Weights of a small transformer language model.
Size: width 384, 6 heads of 64 (2 for keys and values), 12.7M parameters.
Architecture: RMSNorm before each block, learned and rotary positions, biases on query, key and value, tied embeddings, capped logits.
Training: a variant of Adam for these matrices, 365M tokens, 11747 steps.
Each number is 50 + 15 x the weight over the matrix's rms, rounded and kept within 0 to 99. Layers, rows and columns count from 0.

# layer 3 attention output, 384x384, rms 0.0471, rows 0-72, columns 192-287
50 44 37 40 48 52 70 50 68 48 33 55 58 60 40 87 76 37 56 55 32 58 78 43 50 42 43 42 48 44 50 52 32 32 38 54 49 36 48 59 63 36 47 55 39 47 51 57 46 69 55 42 81 42 28 24 91 18 33 81 65 42 61 69 36 55 33 54 80 53 19 45 32 65 28 51 63 59 40 67 61 30 77 28 62 59 85 41 49 59 56 52 44 70 49 34
57 65 36 24 66 29 63 55 74 58 53 65 34 13 48 25 27 85 41 35 72 64 14 21 42 36 36 69 67 34 53 16 19 62 73 33 47 59 30 55 60 26 73 46 50 29 46 62 56 43 52 69 79 48 37 28 62 62 43 53 60 20 61 36 50 63 56 46 52 43 47 30 73 33 43 58 58 38 65 63 30 49 60 32 73 38 41 51 51 48 58 38 48 52 43 38
80 62 91 86 51 56 70 76 35 00 42 32 87 62 23 39 46 62 69 59 16 99 44 56 99 27 61 32 28 73 66 43 08 32 25 27 37 55 37 98 25 43 46 33 46 93 41 68 63 38 75 96 55 11 68 44 44 33 52 95 21 43 20 08 46 48 65 51 46 48 54 33 38 32 41 31 63 62 39 45 51 70 53 61 35 77 47 70 33 60 47 45 63 47 49 52
75 54 16 50 61 21 70 35 90 49 29 69 30 46 25 26 70 64 97 89 45 50 42 90 40 45 17 46 82 45 77 29 23 32 81 00 28 17 21 49 42 49 67 67 65 00 33 45 31 90 40 45 58 72 48 79 99 49 27 74 82 52 80 68 67 42 57 83 46 44 39 49 54 94 06 50 30 24 53 29 69 56 86 34 80 42 38 60 21 51 59 70 76 40 63 44
46 94 41 27 46 57 68 64 50 56 45 27 69 52 45 49 74 53 35 33 48 31 37 42 56 48 60 99 70 59 31 30 46 27 55 46 52 64 61 99 34 30 58 44 67 64 21 47 74 38 67 55 40 38 56 58 46 36 47 82 62 47 21 33 48 63 75 53 47 73 41 31 40 41 59 23 45 64 44 35 43 82 58 53 67 52 36 60 68 61 89 50 60 46 29 04
67 32 33 59 72 56 69 61 74 59 44 56 10 71 35 43 38 42 65 51 35 37 28 66 45 68 22 38 45 28 51 54 31 68 62 51 54 83 53 45 38 47 73 71 38 52 93 36 42 60 40 63 59 39 54 30 38 72 35 33 99 75 45 66 66 48 69 82 44 45 65 66 71 74 34 42 31 79 45 29 84 53 53 49 51 61 62 57 74 64 32 52 51 73 35 18
49 50 76 50 57 60 40 67 18 37 38 64 64 56 65 45 46 50 32 57 32 55 75 39 45 56 76 56 35 46 68 49 33 51 34 66 48 78 68 52 52 42 36 67 77 80 51 62 57 51 38 52 30 23 51 48 28 40 21 44 59 64 51 66 70 48 48 46 42 56 33 31 42 56 54 52 64 42 43 40 28 36 69 78 33 41 47 42 47 61 72 67 37 54 63 58
54 57 45 61 57 30 12 41 57 46 29 76 28 42 46 42 49 24 52 03 37 29 41 73 41 70 62 39 99 53 59 66 58 30 65 06 74 27 42 53 49 43 49 44 88 51 53 47 39 31 46 48 41 74 46 46 75 27 88 68 50 43 61 30 37 60 40 71 50 44 37 22 40 32 39 74 52 66 54 44 30 42 51 45 46 36 59 53 39 41 40 49 47 61 68 53
33 33 88 55 38 73 00 30 52 05 62 64 70 61 91 75 40 17 38 41 34 54 46 38 61 34 57 49 00 82 55 76 82 48 17 67 51 70 51 21 51 54 44 35 38 73 39 73 57 67 55 52 47 31 44 52 46 70 34 51 20 70 50 61 41 50 67 64 25 55 48 47 44 46 57 50 33 56 55 63 30 35 51 44 43 47 38 49 60 47 52 71 30 52 53 72
81 33 43 84 44 41 88 72 90 73 74 60 05 49 62 25 28 31 73 78 19 22 20 66 65 99 48 25 39 74 73 56 45 36 68 29 37 31 13 59 56 64 40 46 56 41 56 34 60 54 33 42 33 34 29 73 46 36 53 63 49 42 86 48 60 53 37 61 46 32 84 66 77 56 46 36 51 07 65 58 42 58 72 81 40 80 27 70 55 55 35 59 65 61 62 71
69 47 50 77 63 72 58 76 47 29 39 60 33 31 65 18 25 23 51 60 29 42 48 47 53 42 58 65 44 47 33 25 16 37 23 62 63 75 49 45 09 48 56 73 45 47 48 31 64 54 39 87 04 42 53 47 57 58 67 49 80 53 74 49 65 43 69 66 40 52 55 66 56 47 57 56 43 31 57 35 43 62 63 49 45 74 61 46 59 48 55 52 56 50 50 40
36 70 22 00 55 32 29 73 56 65 70 59 24 23 41 46 34 79 33 37 63 69 44 20 42 37 61 64 32 36 77 58 23 52 65 38 53 37 56 27 31 24 45 60 57 25 58 46 50 59 09 44 41 59 55 66 97 48 54 52 57 61 68 62 38 61 38 27 26 40 32 49 50 45 84 28 45 46 30 35 33 54 46 31 64 50 36 31 43 38 45 52 58 37 39 65
77 67 46 63 48 43 63 34 81 40 29 28 39 27 37 33 48 86 91 77 77 57 58 50 64 38 31 35 82 60 34 24 22 44 51 23 56 42 40 55 20 68 24 54 85 19 74 61 31 61 60 73 62 77 60 63 90 54 42 53 48 33 27 42 74 50 64 65 54 49 21 61 70 42 51 47 57 49 53 58 56 56 49 36 63 67 39 35 67 39 49 39 38 61 36 21
69 20 16 46 52 59 55 40 45 76 31 79 82 90 49 48 61 42 60 47 30 33 63 39 57 56 46 25 19 38 34 42 47 63 70 66 59 65 38 35 45 58 35 51 31 40 66 62 52 75 27 65 64 57 71 32 26 37 73 18 55 58 49 41 56 54 37 74 62 54 43 78 22 92 29 69 32 54 50 44 53 28 53 21 36 34 72 54 29 70 64 78 41 67 41 83
17 63 69 51 48 52 62 81 44 68 37 23 60 27 60 18 54 99 30 27 99 56 26 51 69 29 45 46 70 35 20 43 75 61 66 73 29 60 63 61 33 34 75 68 43 31 62 72 65 60 79 31 47 21 43 47 01 57 61 64 32 53 32 20 54 73 42 42 53 65 71 64 65 44 47 36 76 32 40 29 35 86 47 56 56 56 27 67 44 62 43 45 49 41 39 30
68 43 60 69 60 31 42 74 44 45 60 43 74 30 38 64 81 46 72 15 73 51 28 74 65 55 31 86 65 51 50 45 53 37 41 17 50 83 65 69 68 39 64 36 62 75 35 61 31 35 76 40 35 71 37 35 31 48 41 40 54 17 25 52 89 44 66 75 40 28 55 49 76 59 48 36 46 43 43 62 82 65 73 36 43 45 37 61 81 78 40 45 62 71 52 33
54 38 37 59 36 49 64 47 60 51 61 86 27 99 44 65 50 39 20 62 00 85 79 30 70 16 23 28 10 52 80 31 32 42 56 41 21 56 74 49 51 82 79 49 60 27 36 74 34 21 37 45 54 64 32 46 43 69 53 42 46 25 72 16 34 66 41 34 34 53 43 52 68 57 34 48 54 23 58 55 43 63 26 53 31 55 36 28 24 33 44 48 37 58 63 61
48 30 68 67 59 41 62 49 57 48 57 73 43 47 59 17 37 55 63 66 24 65 60 84 55 25 46 54 76 55 43 31 71 51 32 54 56 58 47 43 45 64 37 60 58 62 39 40 47 49 62 55 33 51 53 61 63 45 15 35 27 38 69 62 70 30 76 87 51 28 43 35 39 34 46 62 63 50 49 46 54 42 76 69 25 47 65 70 60 40 40 30 61 61 72 51
56 22 71 67 69 61 24 55 64 36 55 65 32 28 63 45 59 48 57 58 51 77 72 46 39 50 48 84 46 77 70 50 54 64 03 45 57 81 41 46 57 44 59 22 73 40 36 46 51 56 52 70 41 70 44 28 60 52 17 52 64 83 36 63 62 53 40 46 35 38 40 46 95 22 42 54 52 36 40 43 71 41 55 86 47 43 47 77 38 52 34 59 29 53 80 51
56 26 80 38 69 32 57 82 76 33 74 34 58 66 52 00 56 30 19 89 22 62 44 53 62 49 32 05 28 36 04 22 59 55 05 76 69 95 74 50 75 67 46 43 54 44 92 41 44 44 44 45 57 25 63 39 49 79 74 30 36 39 62 16 60 30 84 52 31 56 49 23 61 36 43 59 54 68 66 47 49 37 33 82 42 63 62 52 60 39 38 27 44 65 29 38
40 72 40 05 53 70 82 60 32 26 41 38 58 49 65 34 41 89 22 56 75 44 33 44 78 63 80 09 28 54 50 23 57 75 31 38 34 47 45 38 33 44 43 54 32 67 47 94 78 68 64 34 55 77 77 59 44 31 31 66 08 85 42 25 36 58 58 44 67 55 55 72 38 44 44 34 43 39 71 44 25 45 48 47 77 39 20 39 52 60 67 37 53 28 30 57
35 55 14 39 44 23 37 70 36 45 65 60 33 55 32 37 50 62 64 48 30 65 56 62 66 43 52 45 65 49 45 54 81 18 55 75 53 34 31 19 56 65 53 40 55 21 42 28 31 67 72 16 28 67 77 47 76 67 65 46 66 61 16 29 43 54 43 60 36 20 46 83 49 68 60 46 51 44 54 42 46 57 47 47 57 41 25 44 43 45 51 60 59 26 32 42
61 16 64 67 00 48 45 33 49 42 43 45 51 70 17 54 63 51 58 57 46 73 82 50 52 71 45 29 54 51 47 66 50 30 72 40 34 73 52 30 68 77 75 55 52 68 30 46 32 52 67 75 99 54 48 32 46 53 06 73 73 36 39 41 59 46 75 75 28 43 56 33 54 74 34 34 54 47 31 34 66 72 52 78 39 62 61 67 66 83 58 27 60 63 54 43
22 61 36 18 37 61 83 35 59 43 45 23 46 61 40 46 53 51 29 55 66 34 51 30 27 24 17 78 71 22 21 10 39 46 45 30 60 67 68 57 25 31 73 08 36 52 26 42 47 61 41 86 70 47 74 55 74 92 28 69 50 22 41 16 70 44 48 29 68 55 55 43 49 44 45 65 35 51 56 43 63 58 38 50 17 50 76 35 62 62 60 45 56 47 80 22
52 38 48 52 50 69 43 65 82 60 28 53 29 41 57 72 51 65 67 39 76 43 00 53 33 09 53 71 32 26 61 41 74 72 48 30 60 28 48 71 48 37 53 71 43 32 39 48 47 94 11 57 33 34 34 96 40 54 17 53 70 20 99 62 51 44 61 30 43 69 59 57 49 52 56 45 41 54 58 69 57 50 54 25 82 72 45 18 72 50 80 36 40 57 48 52
49 85 16 03 99 69 79 90 81 68 72 57 41 49 46 00 19 63 50 64 46 54 27 19 88 22 26 65 40 35 20 46 86 00 50 99 83 09 44 39 00 48 84 62 70 42 31 29 36 96 00 62 14 38 49 59 82 99 54 45 68 70 77 37 47 48 19 31 47 36 64 48 61 63 48 43 47 33 65 39 55 65 47 44 48 38 12 56 44 71 49 33 46 12 49 48
62 57 59 40 59 70 84 32 68 31 35 42 70 21 26 48 36 42 84 57 69 53 39 60 49 50 27 65 44 81 43 69 41 28 61 26 62 57 72 70 39 43 33 43 89 70 67 56 20 57 58 74 21 48 49 20 59 38 48 66 57 49 69 84 58 66 45 23 30 46 56 43 36 44 38 39 56 44 42 59 71 64 63 25 67 60 37 61 57 69 45 55 50 58 56 37
45 71 75 33 56 43 39 64 31 81 51 48 56 23 72 51 67 59 32 46 63 72 57 37 41 66 49 85 42 45 21 44 54 63 58 67 36 71 64 55 72 34 41 75 49 77 55 13 55 36 56 44 70 24 62 55 48 49 21 26 41 25 62 75 77 65 47 44 71 44 55 66 57 40 59 63 45 39 52 34 56 48 54 43 35 64 39 66 64 56 41 39 46 54 56 34
28 71 20 00 80 61 18 46 21 48 47 38 63 75 54 57 57 18 10 34 51 63 40 57 64 20 74 63 35 45 24 66 75 41 57 99 45 42 62 25 40 28 53 65 41 43 24 54 72 52 39 34 67 64 72 56 56 57 84 39 28 77 56 73 33 21 12 32 72 22 56 59 58 28 62 81 42 27 52 36 61 31 41 70 52 49 12 99 53 28 48 67 52 13 30 69
58 56 56 65 61 40 46 75 48 59 42 75 55 20 85 29 36 55 18 34 38 73 37 43 50 59 65 75 61 56 47 66 55 22 45 35 53 56 46 70 42 33 31 75 95 27 47 38 47 52 41 46 43 47 25 56 72 20 56 64 42 44 74 53 50 24 35 66 72 53 54 68 64 57 35 93 55 47 62 51 44 50 51 47 29 60 57 37 54 55 62 43 41 45 60 50
50 28 62 62 38 40 47 65 29 40 84 79 44 25 64 78 46 52 29 22 54 60 50 34 30 30 49 43 24 59 75 63 50 65 27 27 50 54 77 67 78 54 31 56 50 64 50 55 61 31 42 68 85 55 44 17 58 37 60 49 33 60 58 66 56 65 66 61 60 66 52 49 41 54 50 42 76 34 62 68 55 45 75 43 62 57 37 45 14 38 47 44 54 60 30 58
66 56 47 41 07 53 20 46 24 45 67 55 35 84 08 59 47 48 34 81 54 17 47 54 18 65 59 12 18 55 68 48 66 32 68 57 39 32 22 59 60 81 74 20 45 75 59 62 62 32 50 48 52 81 68 62 62 48 62 66 25 75 38 32 48 43 83 54 35 87 28 40 25 79 30 61 45 37 46 51 65 45 46 49 67 36 59 37 29 57 59 52 44 61 52 38
16 70 31 53 60 44 53 98 51 80 38 46 96 49 70 61 99 67 15 00 72 56 62 28 57 00 49 96 69 55 51 54 69 03 74 69 54 57 68 88 73 12 47 44 31 56 16 47 50 25 35 20 28 20 00 55 56 38 89 72 33 24 50 50 48 56 62 53 55 58 54 58 53 53 54 43 76 49 79 56 54 33 49 40 39 65 35 37 56 46 75 49 44 55 71 71
48 71 75 83 44 65 79 45 37 23 66 25 05 64 53 41 35 29 58 26 62 35 49 46 50 64 44 50 60 42 60 63 28 30 70 40 43 56 36 75 32 48 37 50 35 86 55 28 78 57 34 73 37 74 59 33 98 17 35 83 70 70 44 68 62 46 45 48 43 53 61 18 30 20 59 54 40 73 52 48 59 29 52 26 38 33 53 62 47 53 34 52 66 50 60 29
68 29 75 77 74 50 26 40 43 18 32 48 61 46 71 74 75 27 64 00 44 48 29 83 46 61 51 63 90 70 51 26 54 44 04 53 33 63 63 55 45 74 45 38 55 55 46 36 48 56 41 18 15 38 70 61 44 70 35 22 48 37 61 58 47 59 30 37 79 71 50 41 51 23 38 52 67 70 36 55 58 46 63 44 49 58 70 47 60 33 45 47 61 68 46 24
82 00 39 55 60 60 69 47 56 48 59 63 39 77 39 15 47 33 59 91 04 35 85 66 72 87 65 24 37 45 77 79 51 07 66 44 16 58 47 40 38 66 43 50 46 40 31 63 41 45 35 55 42 28 36 29 36 48 46 51 56 50 64 36 46 49 36 41 54 22 76 58 50 43 30 54 49 41 44 30 38 80 55 45 34 26 35 38 43 65 55 51 84 19 61 51
37 22 74 47 50 42 79 18 29 53 35 54 59 25 67 55 23 40 94 77 56 42 49 62 56 33 20 64 45 62 61 38 62 66 08 33 79 74 44 08 53 48 60 50 55 02 56 73 54 40 62 44 44 32 21 60 32 54 33 57 45 44 77 48 51 65 67 44 56 61 61 80 45 60 43 53 62 29 38 67 32 38 55 61 54 56 50 52 77 42 69 67 38 72 39 66
55 96 22 32 61 29 22 22 77 50 43 17 24 00 30 52 85 99 25 30 79 15 00 22 44 58 63 50 75 08 99 29 00 89 53 00 94 46 10 99 25 00 12 27 69 12 67 51 39 65 99 41 55 99 73 54 85 00 76 74 81 99 32 40 34 55 47 11 38 23 63 25 58 47 52 04 49 13 57 74 74 99 37 17 77 53 30 40 52 57 45 46 83 34 40 47
21 45 24 56 33 71 50 52 31 47 26 56 45 33 77 44 38 50 44 33 67 32 24 82 55 20 30 81 63 33 51 28 54 73 43 41 72 44 25 63 24 30 60 77 38 47 35 58 76 34 47 87 17 37 49 66 44 32 46 96 55 83 08 81 59 27 35 73 45 39 57 51 31 48 44 53 34 54 33 31 52 47 51 35 37 56 38 89 60 56 39 73 77 41 46 36
47 54 56 69 35 73 47 07 31 73 49 38 54 77 12 70 45 46 59 57 68 36 51 63 61 47 39 59 42 66 41 65 73 43 08 53 41 32 49 49 31 56 91 14 42 85 13 82 36 43 61 36 36 54 24 56 22 83 50 76 65 53 51 32 57 48 56 36 48 86 67 44 63 35 23 33 35 41 36 48 48 31 68 82 43 75 68 53 66 37 44 49 60 66 41 66
00 22 52 43 81 50 38 51 00 74 41 90 72 61 91 48 43 30 33 35 59 61 51 60 47 63 55 49 50 50 34 39 67 70 35 57 45 67 77 23 73 58 30 63 53 22 53 46 55 35 50 39 48 33 63 37 24 23 76 00 49 67 35 63 46 46 75 66 43 43 33 33 30 71 45 79 62 55 61 49 38 20 64 50 49 31 44 36 61 59 52 51 40 48 66 45
19 33 60 57 21 56 61 29 40 45 26 61 85 43 84 68 45 13 57 49 61 21 27 67 48 29 33 44 33 51 52 52 79 74 43 57 53 66 52 46 28 22 49 53 68 63 59 45 49 53 64 57 52 45 34 49 38 59 54 36 54 53 41 43 38 40 42 59 41 49 53 28 33 68 28 70 82 56 48 60 53 26 64 57 72 32 78 64 64 54 50 46 33 60 48 39
37 48 65 50 50 53 59 65 28 39 58 72 48 50 30 49 54 34 55 58 57 58 74 57 58 58 55 48 28 71 33 64 72 42 71 42 27 85 38 69 59 47 67 34 37 58 43 40 99 45 22 32 78 16 55 54 65 62 60 66 50 40 89 34 40 64 47 34 50 60 63 44 43 37 48 35 62 58 24 64 52 53 44 66 51 55 91 59 54 42 45 48 41 74 59 53
75 52 54 63 53 63 79 06 44 73 31 19 07 73 27 47 82 61 95 55 70 32 41 52 44 70 47 33 74 40 44 32 35 51 44 56 47 57 47 59 10 55 57 24 40 05 52 16 50 76 32 32 37 60 85 51 24 48 75 34 73 81 63 59 44 28 50 67 48 49 55 59 40 42 80 63 26 66 57 56 30 26 66 36 39 42 68 10 43 41 26 65 26 43 54 59
11 58 60 55 64 86 43 39 49 78 33 17 39 49 91 72 55 45 44 42 71 78 63 43 28 42 38 58 30 47 17 61 57 41 41 48 56 37 64 35 54 64 36 87 52 51 81 40 14 52 73 74 61 26 32 19 29 71 53 56 40 59 56 68 45 45 62 64 53 57 40 69 74 81 34 59 29 22 77 51 33 60 28 51 60 56 43 62 22 50 36 71 50 56 39 58
33 58 64 40 77 59 22 88 37 84 38 62 56 28 77 07 21 78 35 55 68 59 32 47 29 28 75 63 40 26 51 51 72 42 74 83 62 50 52 59 44 16 35 92 53 53 60 63 57 56 51 41 75 26 57 88 05 44 70 34 48 38 55 50 39 40 40 73 43 36 30 49 52 84 58 61 37 48 49 34 41 85 25 52 60 37 31 74 28 64 38 70 48 10 56 41
14 38 81 59 69 80 34 69 50 38 49 82 41 45 75 41 27 42 59 41 65 52 49 59 44 44 56 56 64 71 52 50 60 41 24 53 54 49 32 37 67 46 39 22 42 36 46 40 51 86 54 31 25 69 39 38 83 43 67 55 34 70 75 63 28 51 61 55 33 57 38 47 48 32 56 80 67 59 53 46 31 44 66 67 69 31 54 63 42 31 61 52 46 58 63 58
61 70 30 23 62 33 63 90 46 67 78 79 56 53 43 28 40 68 48 65 50 42 48 56 61 55 41 52 55 38 62 10 54 37 45 46 74 40 50 57 57 58 70 44 99 54 32 61 49 39 21 04 00 73 68 57 68 45 64 25 53 44 36 60 47 37 34 29 61 52 62 39 35 52 57 60 39 87 56 46 65 50 45 60 36 44 65 39 67 79 22 47 64 48 34 40
63 52 46 40 45 10 38 67 55 30 54 36 71 40 52 30 42 18 29 36 48 47 47 52 44 24 60 74 80 46 46 49 94 36 58 48 55 17 49 66 48 46 54 35 50 54 26 50 69 21 60 26 44 50 32 76 53 63 68 50 23 44 50 38 55 38 55 57 25 45 55 30 70 51 70 42 37 52 48 46 51 28 37 56 37 37 52 64 43 36 52 41 48 40 54 64
00 74 07 44 78 81 21 70 47 46 47 61 52 39 38 27 53 33 35 50 73 00 54 89 27 48 58 45 65 10 37 73 37 46 67 95 72 56 52 46 55 37 69 52 04 68 58 30 58 69 47 64 29 41 74 22 71 54 10 83 83 36 68 64 37 45 68 48 67 70 41 50 33 28 41 73 84 51 67 45 66 39 34 48 59 43 44 61 59 39 46 26 52 36 57 51
30 78 60 55 45 73 68 13 64 11 32 27 66 81 50 77 50 14 51 83 47 30 60 67 43 14 47 38 54 72 57 58 37 40 18 67 58 39 43 55 52 49 45 50 38 68 28 38 54 37 45 77 60 51 41 41 57 37 32 95 48 20 48 48 59 40 60 71 42 35 73 23 62 56 23 50 66 50 58 54 52 36 38 60 46 46 75 45 42 43 46 47 62 74 35 36
28 42 56 49 60 36 26 44 59 74 34 74 70 62 62 48 53 28 36 75 36 16 68 78 00 53 66 41 41 24 53 63 99 26 65 39 37 50 55 35 14 47 50 55 74 94 68 12 35 57 45 18 30 59 40 80 32 75 07 20 39 16 50 32 35 53 30 49 92 44 43 63 49 58 62 53 61 66 46 43 60 48 55 53 51 57 56 66 50 42 47 36 48 65 42 22
58 66 41 51 39 49 24 30 25 45 82 43 60 93 30 56 54 48 29 16 53 23 33 56 51 75 74 19 42 22 36 68 34 04 70 35 41 31 47 47 03 46 59 25 12 98 44 29 66 81 63 45 95 36 55 32 61 57 46 69 25 56 73 22 63 05 82 76 77 39 42 39 34 36 76 50 40 54 44 63 48 71 73 53 51 75 11 70 50 51 40 40 39 47 45 39
43 72 82 86 12 35 31 55 41 79 54 48 45 61 30 63 38 59 33 67 60 64 49 87 27 68 46 62 47 43 47 64 36 52 55 51 38 27 34 91 76 64 69 18 78 37 39 35 50 00 49 56 50 35 40 60 52 57 36 69 57 22 58 37 30 47 53 26 33 40 51 40 65 63 82 28 17 32 52 50 65 61 33 47 51 61 47 47 32 53 63 59 56 43 31 60
42 57 35 32 38 31 55 72 83 45 57 42 98 32 80 99 22 25 21 63 51 68 41 18 54 01 40 34 24 33 32 99 46 03 67 36 57 32 99 63 29 31 13 82 47 44 63 38 00 60 36 65 82 00 30 27 58 80 64 14 75 31 37 44 61 50 82 67 41 46 42 52 47 29 39 51 53 36 46 61 10 46 52 66 45 49 42 46 69 22 62 36 34 61 58 69
28 87 94 49 24 53 18 74 36 28 54 22 36 29 91 63 09 31 49 36 76 45 00 65 54 42 76 21 27 54 83 73 72 73 40 38 59 22 60 61 32 14 13 62 75 60 73 26 27 42 48 79 50 61 87 55 61 55 44 32 43 56 84 73 39 39 60 51 44 23 51 66 46 41 71 62 35 60 65 47 37 51 39 26 58 50 44 68 59 70 49 53 58 40 66 37
60 53 46 40 26 57 48 33 37 46 49 65 49 47 43 67 34 60 53 79 41 41 38 61 48 81 42 27 47 32 89 43 57 20 72 18 43 25 27 33 39 76 54 24 88 43 35 67 60 13 58 67 17 72 12 70 61 55 45 59 57 13 48 66 55 75 56 25 60 67 67 58 39 50 35 39 68 28 46 51 36 41 50 65 66 55 60 56 75 58 55 53 62 65 42 53
52 40 47 53 71 51 47 21 60 46 30 62 52 32 36 26 62 59 49 47 39 59 36 70 69 39 50 62 73 54 42 50 38 47 92 71 34 47 65 70 39 48 40 82 49 36 55 58 55 37 42 47 43 23 64 44 51 64 78 41 82 46 70 99 34 64 22 41 51 56 55 34 55 66 52 19 33 36 50 51 78 69 52 41 53 29 35 77 38 59 43 58 77 43 24 38
28 46 22 23 48 62 18 35 64 36 35 75 50 69 57 42 53 36 08 51 41 23 55 46 38 25 63 48 44 36 62 49 51 54 24 61 46 61 31 34 30 65 30 58 27 45 67 46 61 85 40 60 55 41 37 44 63 32 18 62 54 71 64 78 40 62 49 48 57 55 46 46 41 72 23 42 58 57 48 44 64 51 54 49 45 27 61 47 25 43 65 48 80 45 44 29
40 51 29 52 68 84 63 66 65 52 24 64 60 54 59 40 59 50 25 26 60 07 47 43 46 29 57 61 46 45 65 29 61 28 41 51 55 28 49 69 41 24 70 33 61 66 53 68 53 45 45 65 47 26 46 16 29 54 41 62 45 73 52 30 49 41 47 49 70 62 57 51 68 28 58 62 22 55 44 32 37 70 36 72 41 46 56 61 49 55 78 16 55 44 74 35
82 38 69 41 18 48 31 41 57 30 73 51 49 41 55 38 64 45 49 78 38 27 37 29 40 43 25 49 20 34 91 38 72 53 49 56 81 67 54 69 73 30 30 28 82 56 57 65 64 33 41 37 41 63 63 81 26 17 69 25 55 45 42 49 33 33 42 24 57 44 58 64 68 48 89 41 27 42 46 44 54 53 26 72 23 56 50 45 55 70 33 63 46 53 52 65
38 49 44 41 55 27 41 38 67 50 35 60 77 51 59 52 66 35 40 53 26 70 69 69 41 53 58 44 41 44 42 64 33 58 48 23 61 49 63 49 52 33 50 42 37 65 20 51 23 36 52 61 75 52 44 53 29 17 20 53 48 48 40 56 62 80 57 37 58 45 37 58 44 59 57 42 61 58 29 52 56 50 29 57 28 72 51 52 46 60 63 41 31 72 59 75
66 38 27 52 43 15 37 27 48 27 64 68 65 43 29 63 34 23 59 35 55 29 35 77 51 43 00 56 41 48 44 67 41 36 37 55 74 40 33 46 47 57 42 21 54 45 52 75 43 74 38 32 62 65 43 40 67 51 49 82 61 73 52 53 36 41 49 39 33 45 53 38 28 37 61 49 76 61 50 77 59 40 63 28 73 52 51 49 63 42 32 59 36 54 17 59
49 44 36 41 68 94 26 80 38 56 44 38 51 56 69 50 60 72 13 13 71 60 31 37 39 59 58 53 43 63 48 24 95 23 57 33 52 47 14 13 28 73 69 50 19 51 32 36 81 52 47 82 63 30 23 40 78 49 50 71 16 44 31 57 53 38 46 52 55 64 55 60 31 54 47 30 51 39 49 26 40 73 50 26 44 48 32 47 58 58 48 64 57 52 54 40
61 38 46 62 71 62 50 54 71 98 54 60 36 44 27 42 65 62 62 65 44 27 17 69 56 75 65 50 48 14 68 50 46 58 74 29 40 59 33 84 59 23 55 60 63 25 68 34 51 72 31 40 38 37 28 66 41 65 28 34 71 34 73 24 51 66 40 33 62 52 55 55 63 58 68 42 46 62 56 43 60 57 26 34 30 36 48 33 73 68 59 41 29 50 56 40
65 36 45 31 42 55 57 57 17 44 72 52 60 63 44 63 67 69 49 45 53 65 65 20 69 50 65 37 34 54 55 60 25 48 68 48 23 90 68 32 72 57 45 52 20 66 53 60 32 59 71 41 70 31 75 42 44 48 92 27 60 81 35 40 34 59 50 52 62 50 47 48 19 71 54 68 52 29 64 58 42 50 54 54 57 52 55 49 33 44 46 65 59 55 55 46
30 12 67 31 56 24 79 61 39 39 63 45 34 30 78 60 64 56 24 36 44 66 76 38 79 54 53 38 40 76 49 42 98 55 44 70 05 69 70 33 72 58 65 72 41 31 53 33 77 58 45 28 86 00 67 28 33 65 66 42 26 59 52 71 41 55 48 14 56 46 67 40 72 28 58 59 72 62 40 49 60 35 17 55 41 35 73 38 50 29 73 66 59 85 42 51
59 61 95 34 44 46 61 72 81 46 52 36 71 44 33 48 60 40 37 99 57 67 57 82 48 38 88 38 69 54 53 74 48 43 78 71 08 44 54 72 56 44 66 45 50 54 64 41 57 38 41 20 51 09 68 42 41 75 57 34 75 43 50 42 46 43 48 38 40 34 45 48 66 56 39 72 58 51 32 51 51 51 34 83 44 68 55 75 41 25 41 67 52 52 20 59
54 36 41 55 44 58 41 64 52 68 54 60 42 45 65 30 49 33 66 37 64 61 48 69 66 52 55 79 60 62 64 43 54 87 46 37 18 58 64 56 48 44 28 69 22 48 67 48 93 80 30 45 71 42 60 44 45 60 31 42 40 74 70 58 57 36 32 62 46 52 35 48 49 71 73 80 35 63 37 18 28 50 82 43 36 31 65 39 44 60 31 59 46 55 47 56
81 09 72 70 61 61 54 89 36 50 84 91 61 54 39 19 67 55 65 39 38 49 50 32 57 68 60 15 46 41 77 41 48 51 29 78 78 86 69 45 59 66 48 62 44 53 68 63 51 42 25 45 35 43 35 23 35 46 52 06 56 70 42 62 66 40 44 59 40 37 57 79 42 18 65 56 63 73 21 46 65 35 34 65 28 61 51 95 90 57 76 37 48 52 86 49
54 67 39 33 54 47 25 53 28 51 78 61 66 58 67 65 33 50 62 23 57 62 52 44 65 43 72 35 49 51 74 51 38 71 39 25 59 25 90 44 35 37 30 62 36 71 48 25 42 62 36 72 44 66 66 24 84 45 55 36 45 34 52 52 61 33 41 75 63 30 50 65 54 65 59 76 42 64 62 61 60 46 50 44 25 65 62 67 68 50 41 52 39 56 55 62
73 28 44 44 48 50 61 59 85 39 51 53 61 40 57 63 65 45 36 46 46 10 23 77 25 42 35 43 78 39 24 44 56 15 64 35 71 46 34 41 77 58 28 47 81 63 64 70 53 75 64 40 44 54 16 63 38 33 25 58 66 23 74 26 65 37 63 38 51 59 44 94 54 56 73 42 53 39 59 42 45 48 44 30 49 41 30 40 73 43 44 48 61 36 59 37
16 42 70 52 57 19 48 43 48 27 80 57 53 24 82 57 13 64 53 34 42 57 01 78 24 38 47 55 75 09 39 48 47 37 64 56 67 67 70 38 57 37 19 31 86 46 83 55 52 75 64 66 42 46 55 34 74 52 37 56 42 67 36 64 41 70 58 37 50 75 57 47 30 27 73 39 75 76 51 74 52 34 52 25 50 47 40 46 65 65 59 35 48 48 56 52